config = dict(
    num_hidden_layers=15,
    hidden_size=256,
    num_attention_heads=6,
    num_key_value_heads=6,
    head_dim=64,
    intermediate_size=1280,
    vocab_size=5919,
    hidden_act='squared_relu',
    norm='layernorm',
    norm_place='pre',
    norm_eps=1e-06,
    positions='rope',
    rope_theta=10000.0,
    rope_fraction=1.0,
    qk_norm=True,
    attn_scale=0.202,
    bias='none',
    tie_word_embeddings='early',
    parallel_block=False,
    extras=['some layers without attention', 'local attention windows', 'paired heads', 'gated attention', 'exclusive self-attention', 'value embeddings', 'hashed n-gram embeddings', 'a smear gate', 'an embedding shortcut', 'learned residual scales', 'capped logits'],
    init='normal',
    init_std_qkv=0.0294,
    init_std_o=0.00438,
    init_std_up=0.0294,
    init_std_down=0.0024,
    optimizer='muon_variant',
    learning_rate=0.00832,
    lr_mult_up=1.09,
    lr_mult_down=2.0,
    beta1=0.93,
    lr_head=0.00954,
    warmup_steps=0,
    schedule='wsd',
    decay_fraction=0.655,
    decay_shape='pow',
    final_lr_fraction=0.0,
    batch_tokens=32768,
    max_seq_len=1024,
    doc_mask=True,
    train_tokens=262900000,
    max_steps=8024,
    dataset='wikipedia_en',
)
Each number is 200 + 20 x the weight over its row's rms, rounded and kept within 0 to 999. Layers, rows and columns count from 0. The size before them is the row's rms in percent of the matrix's.

# layer 10 MLP up, 1280x256, rms 0.151, rows 694-800, columns 64-95
105,200,214,185,200,185,192,203,166,237,186,217,195,162,197,192,218,221,189,206,199,181,215,201,189,168,245,180,190,191,196,208,210
102,217,196,210,214,176,223,203,220,161,184,198,208,182,201,205,194,158,194,192,195,170,221,200,196,204,214,159,179,192,180,225,182
085,169,223,215,222,216,139,221,218,242,199,184,220,177,205,198,202,226,218,177,211,187,211,180,217,218,235,192,181,193,202,214,191
084,209,156,225,241,203,210,208,190,172,212,156,221,214,234,196,178,182,212,227,165,199,174,228,185,200,192,185,223,196,188,192,215
114,208,193,215,232,204,194,189,203,236,184,211,185,189,204,170,212,228,253,224,254,177,219,213,207,184,194,184,225,198,233,202,206
121,186,196,183,180,199,186,267,206,245,173,189,179,201,184,189,222,199,179,197,227,186,207,207,198,200,195,191,174,212,248,190,196
098,192,200,204,190,185,205,238,193,210,141,193,213,210,217,227,185,222,193,179,229,218,199,184,209,175,200,209,178,168,230,207,195
101,193,202,199,171,204,207,175,233,173,197,187,180,192,200,205,206,194,177,209,177,200,190,189,210,177,192,213,190,230,234,189,153
110,194,219,195,161,202,196,233,182,198,198,220,189,195,204,191,200,190,225,228,227,182,217,213,185,196,200,225,202,196,215,189,211
097,208,181,191,172,216,195,211,214,223,213,224,214,210,183,192,202,216,180,187,201,215,210,219,199,239,242,205,177,201,163,225,194
103,203,218,168,210,205,188,192,218,198,185,221,212,206,212,172,203,224,199,167,184,188,207,205,229,190,205,219,188,203,216,227,171
091,170,203,198,203,168,197,201,189,196,209,228,187,197,189,201,230,183,202,192,206,196,185,229,202,204,190,214,182,190,179,169,190
102,220,200,240,222,206,206,193,188,177,196,170,214,180,212,204,163,209,183,218,208,233,223,219,190,160,216,252,200,189,192,161,219
095,210,164,214,229,228,210,183,209,238,183,222,175,200,231,167,212,217,194,222,242,182,218,190,192,186,190,181,240,180,201,219,174
104,208,206,202,212,197,213,174,183,207,232,168,201,192,218,201,214,218,219,189,191,194,217,212,187,164,211,169,245,206,222,215,207
101,204,159,197,223,221,176,192,197,162,207,214,195,187,177,198,189,216,233,195,192,198,212,209,234,180,199,227,166,214,241,165,190
108,183,221,182,182,171,206,203,223,200,197,214,211,223,163,185,186,204,202,223,196,222,198,216,204,205,195,253,228,229,135,208,179
123,210,173,212,189,204,199,191,168,215,199,195,179,204,254,228,205,163,201,200,166,186,210,194,168,204,187,187,223,227,212,218,193
092,207,212,177,181,197,224,225,148,211,183,215,200,200,180,188,197,211,207,181,189,179,208,206,194,176,219,189,212,220,235,197,236
100,216,183,179,222,201,206,192,193,217,180,182,173,206,190,225,193,195,174,202,179,216,199,198,189,217,220,205,167,211,235,202,194
098,188,165,190,199,225,179,194,191,185,198,216,230,175,166,204,187,207,179,199,190,210,164,214,171,177,161,193,198,211,169,187,175
081,195,184,232,220,188,175,220,195,205,174,213,225,210,193,158,191,188,219,216,213,173,200,202,161,208,206,199,197,190,164,222,190
091,199,202,190,205,205,196,203,213,187,197,202,201,216,192,190,150,218,197,212,233,216,197,160,192,199,181,212,203,204,217,199,212
099,185,191,204,204,215,177,201,216,173,237,196,233,179,190,167,208,204,187,204,214,176,195,194,193,222,204,235,198,203,227,215,198
091,212,216,187,182,197,195,200,203,204,203,176,239,212,232,199,221,188,190,191,234,177,158,198,195,183,222,191,216,200,198,173,233
108,227,188,220,150,187,216,199,214,199,212,216,219,181,209,194,177,181,221,204,212,230,203,197,190,226,213,243,177,207,164,227,203
105,224,188,224,245,181,206,188,221,279,205,184,215,178,189,191,142,208,220,191,180,212,189,246,201,190,186,192,211,171,194,190,183
095,181,201,195,179,232,216,207,191,208,147,186,182,210,218,211,201,224,195,186,200,186,239,235,179,195,207,189,180,193,191,211,207
104,170,195,195,219,236,182,186,195,215,223,185,171,207,197,193,198,178,227,204,200,226,225,166,226,234,192,197,217,188,208,187,221
089,211,206,192,189,241,219,184,210,196,192,169,191,179,198,205,198,210,227,184,203,194,183,205,204,204,228,184,166,177,225,195,198
095,156,212,207,186,155,200,209,179,186,210,212,209,226,206,218,199,179,194,199,207,188,187,209,204,178,177,174,186,230,207,185,209
097,178,179,200,202,176,186,168,203,201,215,193,202,204,199,200,192,208,177,198,192,199,172,138,212,213,207,175,217,217,232,238,183
095,188,189,206,214,207,205,186,181,193,216,171,185,216,183,201,210,188,237,172,170,193,201,219,189,182,174,221,225,206,202,205,220
111,218,169,218,193,188,224,231,176,158,164,203,217,238,177,194,154,180,212,209,190,191,230,212,201,196,181,190,197,187,160,211,226
093,211,212,200,174,192,184,199,165,203,134,197,181,207,201,172,201,180,168,205,215,252,195,183,232,207,189,206,209,189,202,160,188
097,195,180,199,182,168,197,184,232,183,182,185,228,190,201,175,173,167,224,190,186,153,214,167,227,183,191,216,184,179,218,222,187
086,221,217,237,192,218,187,189,159,215,206,185,219,197,187,214,198,212,198,198,209,219,235,200,190,199,215,219,188,174,226,187,169
088,205,191,180,196,219,215,219,179,187,211,252,216,234,206,193,212,208,173,193,174,199,201,198,211,211,213,200,206,190,208,224,174
098,171,220,215,157,198,215,199,205,185,243,202,206,216,186,211,136,190,171,191,205,205,217,191,183,196,212,204,177,188,217,214,215
100,256,219,214,207,173,186,181,196,228,195,177,196,191,176,175,228,205,236,202,167,204,212,228,203,204,233,166,192,204,206,198,209
092,176,224,205,203,175,194,183,207,203,200,222,202,206,199,221,198,180,174,173,184,196,183,174,167,211,217,228,180,167,188,176,212
102,174,199,175,209,213,196,159,213,188,161,203,201,231,214,187,223,209,216,220,183,214,209,206,197,181,205,211,251,197,196,215,192
108,203,206,189,197,202,190,181,183,215,183,199,191,230,215,199,210,178,215,206,215,167,201,174,204,211,187,194,202,197,216,245,180
109,224,212,195,202,184,202,207,218,180,210,220,232,210,232,192,171,213,203,206,185,204,222,228,219,199,221,220,214,206,174,195,179
097,203,187,220,250,211,205,181,223,207,200,190,205,175,162,205,192,203,180,197,188,208,199,210,188,193,185,228,198,235,195,237,219
089,195,215,181,211,224,227,229,178,168,175,179,192,180,185,200,198,140,194,188,205,201,204,223,180,225,194,206,187,169,182,168,193
106,217,200,167,226,199,200,232,167,197,173,185,187,195,214,194,218,207,195,239,190,201,195,185,214,181,177,246,201,205,184,194,199
111,223,179,202,205,209,219,193,172,207,188,196,187,209,186,191,195,223,195,201,202,184,240,160,203,213,214,220,179,190,198,195,167
112,221,189,202,183,198,220,180,182,197,223,199,231,206,198,170,209,198,194,206,189,234,195,208,199,227,209,190,204,220,194,194,193
109,212,194,188,177,193,190,207,199,177,178,227,207,232,179,173,204,210,206,190,181,202,212,231,207,179,250,219,221,188,213,223,198
110,185,182,205,178,221,188,179,203,226,212,204,186,212,222,190,208,186,180,198,212,195,196,187,208,197,194,186,235,213,218,195,179
085,183,204,187,209,165,225,218,182,269,187,208,201,219,180,172,249,196,187,204,186,206,195,167,168,239,204,221,182,189,212,197,226
090,225,186,207,191,201,221,183,190,203,162,180,175,204,211,213,176,204,162,209,202,199,144,150,152,212,206,204,193,196,207,189,175
096,217,172,216,186,225,196,190,199,227,207,170,184,207,222,186,190,158,208,212,203,203,237,199,182,199,197,200,199,223,203,235,164
093,196,185,215,235,195,213,213,213,199,183,223,195,213,195,233,222,200,181,215,194,220,176,171,189,167,180,197,220,215,215,205,203
106,211,194,212,188,181,190,217,203,180,188,204,201,206,202,223,220,198,173,203,183,186,182,215,202,217,184,197,161,172,174,203,138
097,224,205,191,179,191,207,199,220,174,193,203,195,209,189,218,205,202,223,180,205,202,183,218,224,234,226,172,182,188,196,207,203
097,191,227,202,217,197,186,168,204,177,192,233,218,219,190,191,200,203,210,227,224,194,198,186,208,146,192,186,195,217,193,161,181
083,236,140,201,202,180,193,200,191,205,209,216,193,197,204,207,200,180,203,202,193,217,198,216,170,229,172,186,202,197,198,195,214
087,237,174,184,184,209,236,279,199,270,191,199,211,237,195,229,208,203,175,189,211,171,196,215,222,228,207,241,206,231,207,170,201
096,219,209,193,196,230,188,182,182,199,220,187,202,209,213,230,201,208,182,187,192,185,220,202,199,209,162,165,220,222,175,172,249
094,230,165,230,203,240,233,218,195,220,226,207,192,201,198,226,202,204,212,198,185,176,178,198,182,182,190,214,220,190,209,208,191
106,222,194,211,182,209,226,202,225,215,202,199,164,205,196,189,180,222,150,219,217,174,201,195,180,187,180,230,188,196,187,208,187
103,202,207,163,216,220,209,185,243,189,184,212,200,158,169,190,183,179,230,181,195,183,209,211,218,198,205,217,189,225,186,208,180
102,182,168,245,222,173,161,206,214,193,204,215,178,181,180,215,191,185,186,185,229,206,206,208,173,184,174,206,214,192,199,217,234
111,205,180,210,164,208,195,257,216,172,185,175,211,203,174,172,198,193,196,155,189,174,219,193,187,201,218,189,214,184,195,214,205
099,221,218,220,208,194,196,223,188,195,182,219,221,225,213,201,195,239,191,170,180,184,241,208,247,230,170,199,180,225,233,207,171
111,214,181,210,250,179,176,197,209,214,187,198,211,197,205,198,216,233,209,204,145,184,195,212,165,184,199,207,204,212,194,206,240
091,186,162,193,189,190,196,189,204,175,185,186,184,193,231,206,174,134,207,212,220,178,194,190,169,181,207,171,190,192,228,190,222
099,217,181,198,204,203,189,200,215,230,190,192,216,230,212,224,184,193,173,174,186,187,164,240,202,180,207,216,213,196,207,197,198
092,196,173,175,197,186,198,237,233,237,177,211,209,211,207,209,222,200,186,164,202,206,170,231,202,194,192,212,180,181,160,147,205
100,194,200,201,225,224,192,194,217,188,218,192,192,198,201,210,204,204,210,210,227,178,204,169,184,137,195,218,194,230,209,179,201
102,187,187,188,237,206,190,181,182,205,198,211,223,216,206,225,209,189,177,221,234,206,227,177,180,188,179,178,204,203,197,227,202
109,175,231,224,196,179,167,197,205,221,215,176,206,209,204,209,209,202,192,216,254,193,224,142,213,213,188,204,189,194,233,155,227
104,222,182,164,171,188,184,175,211,152,201,153,196,190,183,216,210,184,229,205,212,189,201,225,211,206,205,178,212,209,223,195,196
089,215,231,200,196,204,188,209,235,215,164,186,273,184,203,201,194,178,226,189,187,222,242,220,224,187,209,205,219,192,192,155,188
094,200,225,176,244,185,215,182,192,223,226,198,211,213,187,176,202,208,208,219,162,169,208,219,231,219,227,200,211,223,205,218,225
109,229,213,190,177,183,190,226,213,206,221,217,248,192,165,193,193,201,185,162,159,201,179,205,181,188,186,199,171,191,192,176,177
096,213,193,224,186,199,203,182,182,191,203,162,185,214,227,204,192,175,188,189,195,196,205,178,169,194,209,194,196,245,182,177,182
099,190,189,200,175,203,179,204,199,199,181,180,197,242,207,180,176,183,194,205,199,220,170,184,169,252,170,190,165,195,161,181,237
096,199,204,190,183,178,189,234,200,186,212,184,223,196,227,148,160,189,167,223,186,181,172,196,209,220,190,253,189,174,233,196,220
091,187,200,162,201,189,215,199,198,188,224,185,203,208,233,218,212,204,197,240,212,200,195,183,173,173,182,182,183,189,230,162,151
095,202,172,212,190,185,157,182,213,160,195,181,193,208,212,208,218,164,210,202,196,188,199,206,155,202,236,177,210,176,177,210,193
107,231,217,211,184,199,198,205,155,187,192,160,225,186,165,203,217,184,182,206,195,202,200,202,225,223,214,239,199,178,214,188,202
089,221,202,192,205,177,215,207,207,185,175,206,215,191,181,229,180,210,216,177,199,190,210,186,191,177,196,239,233,195,219,226,256
134,175,194,202,207,224,196,193,226,221,181,154,180,235,218,172,207,201,217,178,197,242,222,176,223,199,196,199,187,191,188,179,206
090,199,219,208,203,212,176,225,192,212,215,184,175,219,191,204,176,203,197,170,161,200,190,203,238,224,209,202,212,180,188,255,212
082,196,232,167,214,165,181,208,184,231,218,178,175,213,203,186,196,175,202,209,225,155,195,217,199,198,220,257,189,207,223,232,208
098,175,236,222,183,199,206,177,191,217,230,226,221,209,186,187,219,222,204,240,192,177,191,173,199,210,194,216,270,206,173,201,185
092,204,244,222,195,236,208,209,208,215,207,228,192,216,170,189,148,214,193,190,188,190,147,202,195,205,185,176,206,229,198,210,191
100,271,222,200,186,216,240,213,206,179,190,182,242,228,211,205,194,198,177,215,210,192,230,184,179,156,190,202,199,174,166,167,221
102,208,203,204,193,181,231,220,220,194,229,163,192,192,200,182,212,219,181,199,207,192,208,206,202,200,185,203,196,194,225,169,202
102,212,235,172,179,207,212,195,251,201,225,209,233,192,181,179,215,198,191,180,200,178,205,220,179,180,242,180,190,207,228,191,238
091,200,204,208,155,212,175,206,204,199,191,200,207,227,173,211,216,227,179,197,209,202,213,221,180,165,205,235,178,206,169,186,200
114,186,181,195,187,175,226,201,225,193,196,203,182,180,178,205,180,215,146,205,213,221,186,182,201,151,198,242,192,208,186,224,212
103,178,174,169,194,178,190,176,197,233,195,221,228,183,203,123,233,212,203,212,191,259,201,187,221,213,228,193,217,225,226,189,186
093,218,194,211,177,175,216,185,156,176,199,185,243,196,204,213,215,191,194,171,234,180,205,216,213,196,186,193,214,180,190,212,173
099,198,198,187,178,192,211,192,155,192,212,213,196,219,190,215,201,199,227,206,240,187,235,218,196,184,238,217,238,190,185,212,189
096,191,146,184,217,205,213,232,200,200,187,219,188,219,194,153,188,160,210,180,203,176,198,219,224,198,176,161,180,187,192,203,198
099,159,193,216,191,221,214,221,198,198,233,201,196,235,193,178,175,202,197,178,239,196,232,201,229,201,200,198,180,210,189,164,184
087,219,189,205,215,198,204,228,209,224,216,192,201,184,160,214,214,202,200,177,196,239,199,212,238,224,236,189,204,164,207,217,204
096,221,182,206,188,208,187,188,194,209,237,174,187,190,242,210,214,184,225,219,211,194,237,163,188,232,194,212,197,197,197,203,180
095,204,181,199,188,167,209,170,220,229,215,187,184,202,220,186,188,209,184,235,197,191,193,219,208,178,169,233,201,175,232,190,211
096,220,185,221,193,201,177,188,188,195,171,193,188,192,252,189,214,220,186,234,231,197,181,190,211,184,184,183,202,177,190,208,210
093,190,214,192,177,237,219,195,155,175,203,173,206,199,169,208,209,216,210,205,194,159,200,203,207,222,215,159,215,188,231,195,200
092,215,218,188,206,200,217,203,206,191,214,194,210,188,221,181,180,224,212,212,249,214,207,179,203,181,189,197,199,210,173,206,190
102,187,192,236,177,200,220,203,154,207,185,212,212,212,214,193,184,212,193,170,192,187,226,208,217,206,182,173,196,202,246,204,192
# layer 10 MLP down (transposed), 1280x256, rms 0.119, rows 694-800, columns 64-95
104,222,183,201,221,205,156,214,182,219,211,199,177,215,206,199,181,207,168,208,193,207,221,203,199,188,206,167,198,194,214,208,241
098,198,205,213,185,204,204,203,223,176,151,205,210,223,194,216,204,211,191,183,225,191,218,231,208,209,152,207,199,196,183,190,207
093,223,193,197,236,203,211,195,200,194,177,214,216,204,181,225,221,206,186,202,218,203,198,200,189,197,194,192,179,211,193,239,217
092,206,222,204,208,188,196,232,209,205,199,229,142,238,168,181,193,235,185,193,208,157,207,186,195,223,210,171,153,189,188,196,200
113,212,234,193,200,206,238,180,215,197,182,175,187,192,160,210,166,217,196,202,182,187,182,182,239,204,225,183,173,221,173,191,211
110,218,202,201,192,178,219,190,196,208,178,218,199,236,215,202,198,168,193,179,192,179,198,190,186,215,171,188,182,192,211,178,171
104,199,225,199,150,171,174,192,198,187,193,209,212,192,216,218,239,198,175,210,176,193,191,180,227,199,174,182,229,182,207,208,206
102,167,238,186,172,214,198,201,200,181,227,217,225,182,233,211,187,234,193,186,188,183,190,227,167,180,190,184,173,209,216,176,207
103,187,246,176,192,192,223,260,163,179,205,201,223,258,169,159,204,193,231,177,206,177,183,238,254,227,226,220,202,199,176,219,206
094,200,204,197,204,223,187,201,207,203,223,182,191,227,222,174,217,239,188,211,192,205,175,169,199,207,228,209,181,192,226,223,184
094,178,195,187,218,196,202,163,206,186,198,213,213,214,214,214,207,205,202,212,204,207,226,194,213,188,195,170,198,191,239,192,213
098,216,211,219,186,221,203,222,209,174,178,165,203,216,201,186,173,232,211,178,180,193,205,185,194,198,191,197,200,233,217,234,195
104,200,169,197,217,191,201,187,170,203,200,202,172,204,216,190,186,208,172,192,182,206,231,204,237,190,222,213,186,184,196,179,210
090,189,201,185,233,174,220,189,205,229,188,204,193,196,224,173,189,198,186,221,226,173,206,206,233,209,182,205,214,193,187,190,219
103,188,203,184,201,195,212,201,182,183,204,225,192,198,202,210,192,216,191,205,175,190,210,184,211,204,196,193,174,206,208,202,205
102,188,193,228,205,220,186,213,204,203,166,225,193,194,201,197,204,184,212,197,233,188,233,199,228,218,215,176,173,218,203,192,200
103,205,207,232,201,175,221,207,199,206,175,195,222,207,223,205,247,208,177,209,219,193,194,197,245,175,195,195,217,208,207,201,223
117,188,226,177,203,209,198,175,226,184,206,190,186,239,219,218,175,194,201,158,193,185,210,199,237,174,197,221,248,209,212,230,183
097,201,211,184,252,244,198,184,228,200,202,215,201,210,209,170,160,162,206,181,221,179,222,192,239,201,178,228,163,203,186,206,207
101,192,199,155,203,220,220,216,200,200,178,178,197,226,225,210,218,218,183,189,223,185,218,217,188,214,205,202,222,218,167,218,185
104,200,205,198,216,192,212,210,211,212,188,199,205,165,203,232,220,218,187,220,146,206,189,225,189,202,187,228,228,204,201,190,207
089,213,231,179,193,198,228,193,180,189,178,196,162,211,186,223,235,219,214,181,198,184,206,231,200,208,193,202,209,166,191,187,168
096,190,189,193,206,171,221,195,197,176,208,198,176,210,207,203,163,242,189,186,182,228,215,165,216,165,200,196,215,204,154,198,226
099,182,192,193,208,244,172,211,173,211,189,226,242,203,209,162,202,196,181,168,212,223,208,204,170,178,192,206,217,172,185,155,169
088,218,208,222,204,205,189,227,225,201,227,196,174,168,192,211,186,222,184,169,197,194,206,210,190,190,196,187,187,205,206,217,169
111,179,201,196,211,177,181,190,185,217,214,243,176,192,201,185,186,192,196,176,218,156,191,198,213,200,200,230,237,233,223,183,216
097,207,187,211,198,164,174,246,189,199,180,180,204,241,174,209,173,161,187,189,192,213,202,207,216,189,174,207,232,210,140,199,235
099,202,216,196,187,190,193,179,183,177,187,205,173,212,222,211,180,206,215,195,218,207,230,160,192,169,207,183,187,193,214,243,219
093,180,186,227,176,207,180,210,215,210,187,224,198,179,206,229,180,210,196,224,228,203,235,197,198,202,188,191,212,214,206,221,223
089,195,216,228,192,205,224,183,213,200,204,195,203,201,180,193,213,205,214,181,224,189,223,199,235,184,195,226,232,248,193,206,201
101,204,214,218,185,186,211,208,195,201,158,207,208,193,208,199,226,206,212,213,191,173,204,169,198,185,165,212,217,191,206,201,231
093,181,201,185,224,187,211,199,218,199,211,224,175,167,201,185,224,197,200,203,201,190,222,193,189,170,191,148,188,198,193,216,218
104,189,193,234,212,213,228,225,197,192,172,173,212,201,180,187,166,203,205,170,187,222,187,212,199,214,206,179,231,180,212,200,179
105,233,220,207,192,190,189,226,206,194,224,176,197,214,164,182,171,193,216,218,182,212,231,200,178,218,217,200,225,195,186,181,200
100,202,208,154,215,173,167,159,189,222,181,186,189,209,213,166,197,187,194,196,187,194,227,218,139,207,209,198,168,207,221,214,210
097,183,198,192,210,222,228,206,204,216,190,217,179,224,160,206,187,193,182,158,164,213,200,223,192,210,208,190,208,189,204,155,233
092,211,218,198,206,174,216,209,181,233,195,248,209,227,224,203,206,199,176,196,216,190,144,200,191,169,188,181,197,215,213,225,215
094,189,225,184,213,158,220,210,180,204,240,190,198,218,174,175,245,231,227,173,174,212,206,182,208,184,200,180,229,191,181,189,181
096,211,215,207,155,201,225,177,196,207,217,181,227,208,216,211,209,191,175,165,174,202,205,228,189,220,217,179,170,183,178,187,208
108,219,228,179,147,200,207,198,185,189,231,205,176,193,214,207,165,231,190,191,177,188,210,196,194,190,218,216,215,201,213,168,164
085,214,209,205,187,213,194,219,200,177,203,211,184,183,180,209,212,219,191,204,203,201,203,193,176,209,208,209,203,215,183,163,202
097,192,194,221,204,195,211,198,175,185,197,217,236,185,248,205,205,202,210,199,181,234,186,252,221,203,225,209,220,207,202,178,211
106,167,224,199,189,195,194,188,220,197,194,194,216,231,208,207,197,204,192,175,173,199,197,202,234,180,216,222,178,240,214,189,230
098,244,197,180,238,173,208,184,189,213,226,204,204,176,200,163,210,173,206,226,218,185,210,219,197,214,175,235,220,201,212,215,200
093,206,204,217,216,223,216,188,193,213,239,221,204,213,214,181,175,222,203,230,178,217,226,173,168,183,211,198,207,213,185,227,192
096,164,208,211,205,240,201,217,193,247,189,201,237,231,131,193,220,234,229,191,209,189,185,207,206,223,210,180,207,205,215,193,202
108,192,221,195,223,171,209,167,218,191,200,174,198,200,202,220,202,195,219,201,207,191,189,198,207,177,178,236,224,213,209,217,196
108,211,180,186,204,213,199,220,188,218,176,179,171,186,207,208,218,212,224,201,166,178,236,227,183,199,173,188,185,219,210,219,198
108,159,196,210,200,160,199,204,228,157,185,197,208,158,237,226,216,201,194,233,185,191,212,200,201,211,213,186,203,225,196,191,205
106,199,194,241,216,201,223,199,209,236,214,200,207,166,211,198,201,199,182,177,188,211,228,232,202,213,192,224,191,202,216,187,199
092,221,215,187,191,213,180,169,198,220,178,235,214,177,192,207,197,227,201,217,194,193,225,183,208,258,201,198,240,201,205,230,177
087,192,239,189,205,222,194,222,206,214,227,196,212,197,206,194,234,181,229,176,210,162,220,217,220,182,152,205,176,194,193,188,204
086,189,221,210,186,214,202,178,212,213,234,229,170,224,196,177,189,194,233,187,229,191,224,219,228,172,208,186,200,224,221,208,199
097,215,223,196,204,220,188,205,208,223,207,180,248,193,196,206,181,180,193,220,177,158,178,213,181,223,189,225,172,233,231,202,212
093,210,197,199,205,203,208,198,179,172,213,218,205,202,201,194,182,179,199,156,181,237,220,214,186,223,213,194,182,203,207,194,191
109,181,211,196,191,206,192,193,228,181,210,195,173,226,214,193,217,214,213,209,191,187,203,178,174,189,211,226,216,207,213,163,156
102,171,202,186,189,184,217,212,248,215,197,205,160,213,196,164,191,214,199,224,195,226,214,168,190,189,219,197,212,195,212,219,243
097,184,195,188,186,205,206,193,201,200,184,168,227,199,194,209,199,232,188,200,222,221,186,231,208,206,207,175,180,232,194,212,214
085,241,165,201,199,175,219,189,220,198,231,218,194,195,187,196,158,228,177,202,157,235,178,202,179,217,189,202,191,221,191,162,250
096,234,228,214,209,172,188,188,239,179,217,209,192,215,191,194,227,193,204,210,192,198,212,215,194,210,204,182,188,212,225,205,174
097,216,220,172,218,199,181,204,214,207,217,224,217,201,172,220,170,219,179,207,201,164,160,221,205,194,201,183,195,195,193,177,196
097,173,162,191,187,233,223,189,228,239,220,239,153,206,197,174,190,203,199,190,225,173,222,189,209,199,181,181,193,182,208,181,207
106,180,187,203,190,207,181,149,194,221,237,173,207,216,223,216,197,158,234,188,184,194,195,184,224,215,162,216,191,188,205,188,201
107,204,254,196,210,184,210,177,184,181,195,217,184,220,224,206,231,189,210,204,161,186,182,198,203,215,179,234,210,200,220,191,191
102,184,224,223,212,236,201,208,221,199,209,224,206,197,182,207,194,259,223,200,193,175,219,238,210,210,204,200,172,229,210,189,231
098,211,176,244,219,187,146,187,214,202,184,210,209,179,210,221,187,225,183,197,209,185,188,206,211,192,235,217,214,217,213,186,210
097,191,177,193,235,175,195,215,220,250,152,204,221,168,235,176,191,213,206,222,229,170,228,218,218,231,189,214,239,169,238,226,201
104,224,203,212,194,222,178,181,213,192,189,203,205,170,234,178,240,225,210,203,212,205,230,196,198,173,199,225,192,196,201,182,204
096,234,165,209,231,212,156,186,174,195,200,187,195,184,194,178,192,211,198,237,184,199,228,206,209,178,233,203,217,196,191,212,189
098,200,124,217,209,191,189,186,203,188,207,212,195,211,217,196,215,221,174,209,220,212,192,235,193,197,177,194,222,210,217,187,184
092,166,209,230,167,229,191,161,180,215,210,205,193,180,195,195,182,217,218,227,183,209,206,203,191,220,191,227,219,219,208,215,216
097,179,195,227,178,205,198,181,197,179,235,218,221,199,180,174,192,210,186,181,171,211,204,191,207,177,230,189,207,219,207,208,243
100,177,149,217,198,189,174,239,188,230,170,205,192,210,176,193,171,195,208,207,231,212,232,226,194,185,186,235,224,203,201,187,231
113,161,201,169,194,203,209,232,195,193,200,172,221,219,207,158,191,209,208,184,184,220,180,205,218,200,210,200,201,210,189,227,208
101,196,234,213,206,221,199,201,169,213,178,227,196,212,191,228,211,215,176,179,206,172,213,170,234,192,201,197,197,219,211,220,194
091,190,179,179,207,204,165,204,214,170,207,196,227,194,176,178,189,202,177,199,191,186,220,181,183,193,161,215,180,219,223,202,196
096,227,215,225,171,192,196,179,226,203,174,225,191,196,227,180,158,227,183,193,219,203,189,212,182,192,209,136,200,263,223,216,182
096,216,205,219,182,195,229,200,190,230,192,173,206,205,200,222,210,213,183,194,218,193,163,202,182,177,179,242,194,199,189,188,189
097,194,206,211,172,201,177,176,210,209,176,214,174,198,200,178,219,217,189,250,183,195,196,170,182,245,201,219,193,189,212,188,180
106,225,255,199,197,214,175,220,192,197,192,208,217,212,194,196,215,196,185,208,215,271,211,235,190,213,172,168,177,197,234,190,207
101,204,233,201,176,197,201,223,190,214,211,189,175,177,211,195,213,211,168,191,209,178,217,155,205,187,232,166,205,186,199,191,192
094,156,179,185,159,196,184,220,218,198,200,170,220,200,229,191,222,198,220,171,205,215,221,217,226,238,187,194,179,221,199,221,183
102,213,154,196,224,167,236,172,212,224,173,205,180,230,185,219,211,176,215,249,192,183,205,207,195,199,188,203,195,183,172,205,212
110,200,191,224,201,189,206,220,183,197,210,219,192,179,225,230,191,168,212,173,187,200,222,221,187,201,235,190,205,214,187,170,194
096,215,222,204,187,183,196,161,214,196,195,204,180,213,184,159,174,188,197,200,183,184,218,208,235,177,168,216,196,192,193,218,217
123,199,212,201,221,180,189,207,197,194,206,169,187,211,212,180,181,226,228,159,186,229,209,206,211,188,173,218,151,177,242,203,176
093,211,207,210,199,190,207,211,192,183,162,234,198,245,222,195,195,175,238,187,190,193,224,225,209,180,182,226,211,223,204,186,167
095,185,197,171,209,166,209,246,254,200,200,188,203,226,222,203,169,195,209,186,172,195,200,223,215,224,198,217,172,188,203,192,192
097,216,220,181,216,175,186,185,212,210,207,192,222,194,168,221,227,204,203,179,195,192,208,184,198,227,189,186,206,192,197,180,203
100,205,202,230,214,197,196,188,204,199,199,235,186,204,142,171,195,233,202,210,229,186,169,222,207,211,228,215,189,208,182,195,242
100,210,212,204,197,200,220,194,194,225,229,217,200,183,193,209,180,221,179,205,224,213,211,187,201,169,182,172,198,222,210,187,197
104,209,189,172,226,209,213,189,244,236,186,201,230,230,193,190,202,222,216,231,218,207,203,191,204,216,159,211,174,193,201,190,188
102,184,238,183,178,216,211,199,233,211,205,216,225,193,205,205,218,173,166,174,213,191,207,216,210,190,166,191,198,197,206,181,194
092,210,191,218,194,193,216,182,229,178,202,250,235,188,175,205,224,214,213,199,198,212,216,199,178,215,198,213,193,187,192,233,200
113,215,185,199,186,199,164,199,186,201,172,203,211,177,218,209,173,181,179,206,178,227,193,159,205,183,205,216,221,211,204,196,211
109,186,179,207,161,213,216,178,237,194,173,220,194,219,202,193,192,198,205,254,172,200,212,179,245,211,202,180,205,197,177,188,206
095,214,229,213,190,194,219,205,193,208,193,164,202,200,212,191,193,195,197,196,189,187,170,207,214,193,190,171,201,222,207,247,210
097,201,195,196,171,183,202,206,168,212,215,200,183,178,221,195,174,196,204,192,237,228,186,209,220,173,213,170,190,177,211,219,188
094,229,154,205,185,203,183,178,193,192,190,211,182,207,197,227,215,219,139,203,198,198,185,210,222,173,220,216,201,154,182,244,203
097,175,166,181,197,210,212,172,184,183,181,219,227,197,198,189,218,185,164,172,205,214,212,215,198,218,193,205,215,221,218,201,204
098,212,179,191,195,197,197,180,203,160,246,190,183,185,177,216,201,226,191,246,186,180,229,190,194,195,190,242,186,209,205,206,178
102,198,200,181,185,180,209,209,187,183,192,190,189,168,184,194,200,239,197,196,208,186,215,204,196,202,186,185,200,167,188,189,220
095,202,219,200,220,202,218,221,179,219,238,184,218,160,177,201,185,212,182,189,219,207,211,197,208,182,200,197,170,228,222,180,189
096,138,199,223,180,224,222,176,186,192,187,223,205,193,163,192,221,214,186,203,182,202,207,173,229,184,191,178,195,170,195,231,229
098,185,187,197,190,200,210,203,232,174,195,210,203,229,222,188,186,223,229,181,179,197,210,209,205,200,226,190,224,243,191,249,206
096,204,216,198,212,160,201,207,172,176,225,211,189,177,236,183,168,205,178,210,247,215,167,179,208,186,214,207,218,222,185,202,176
107,201,200,186,193,208,214,204,181,162,205,230,204,173,218,208,219,188,197,178,185,183,201,216,195,203,208,185,188,156,210,191,217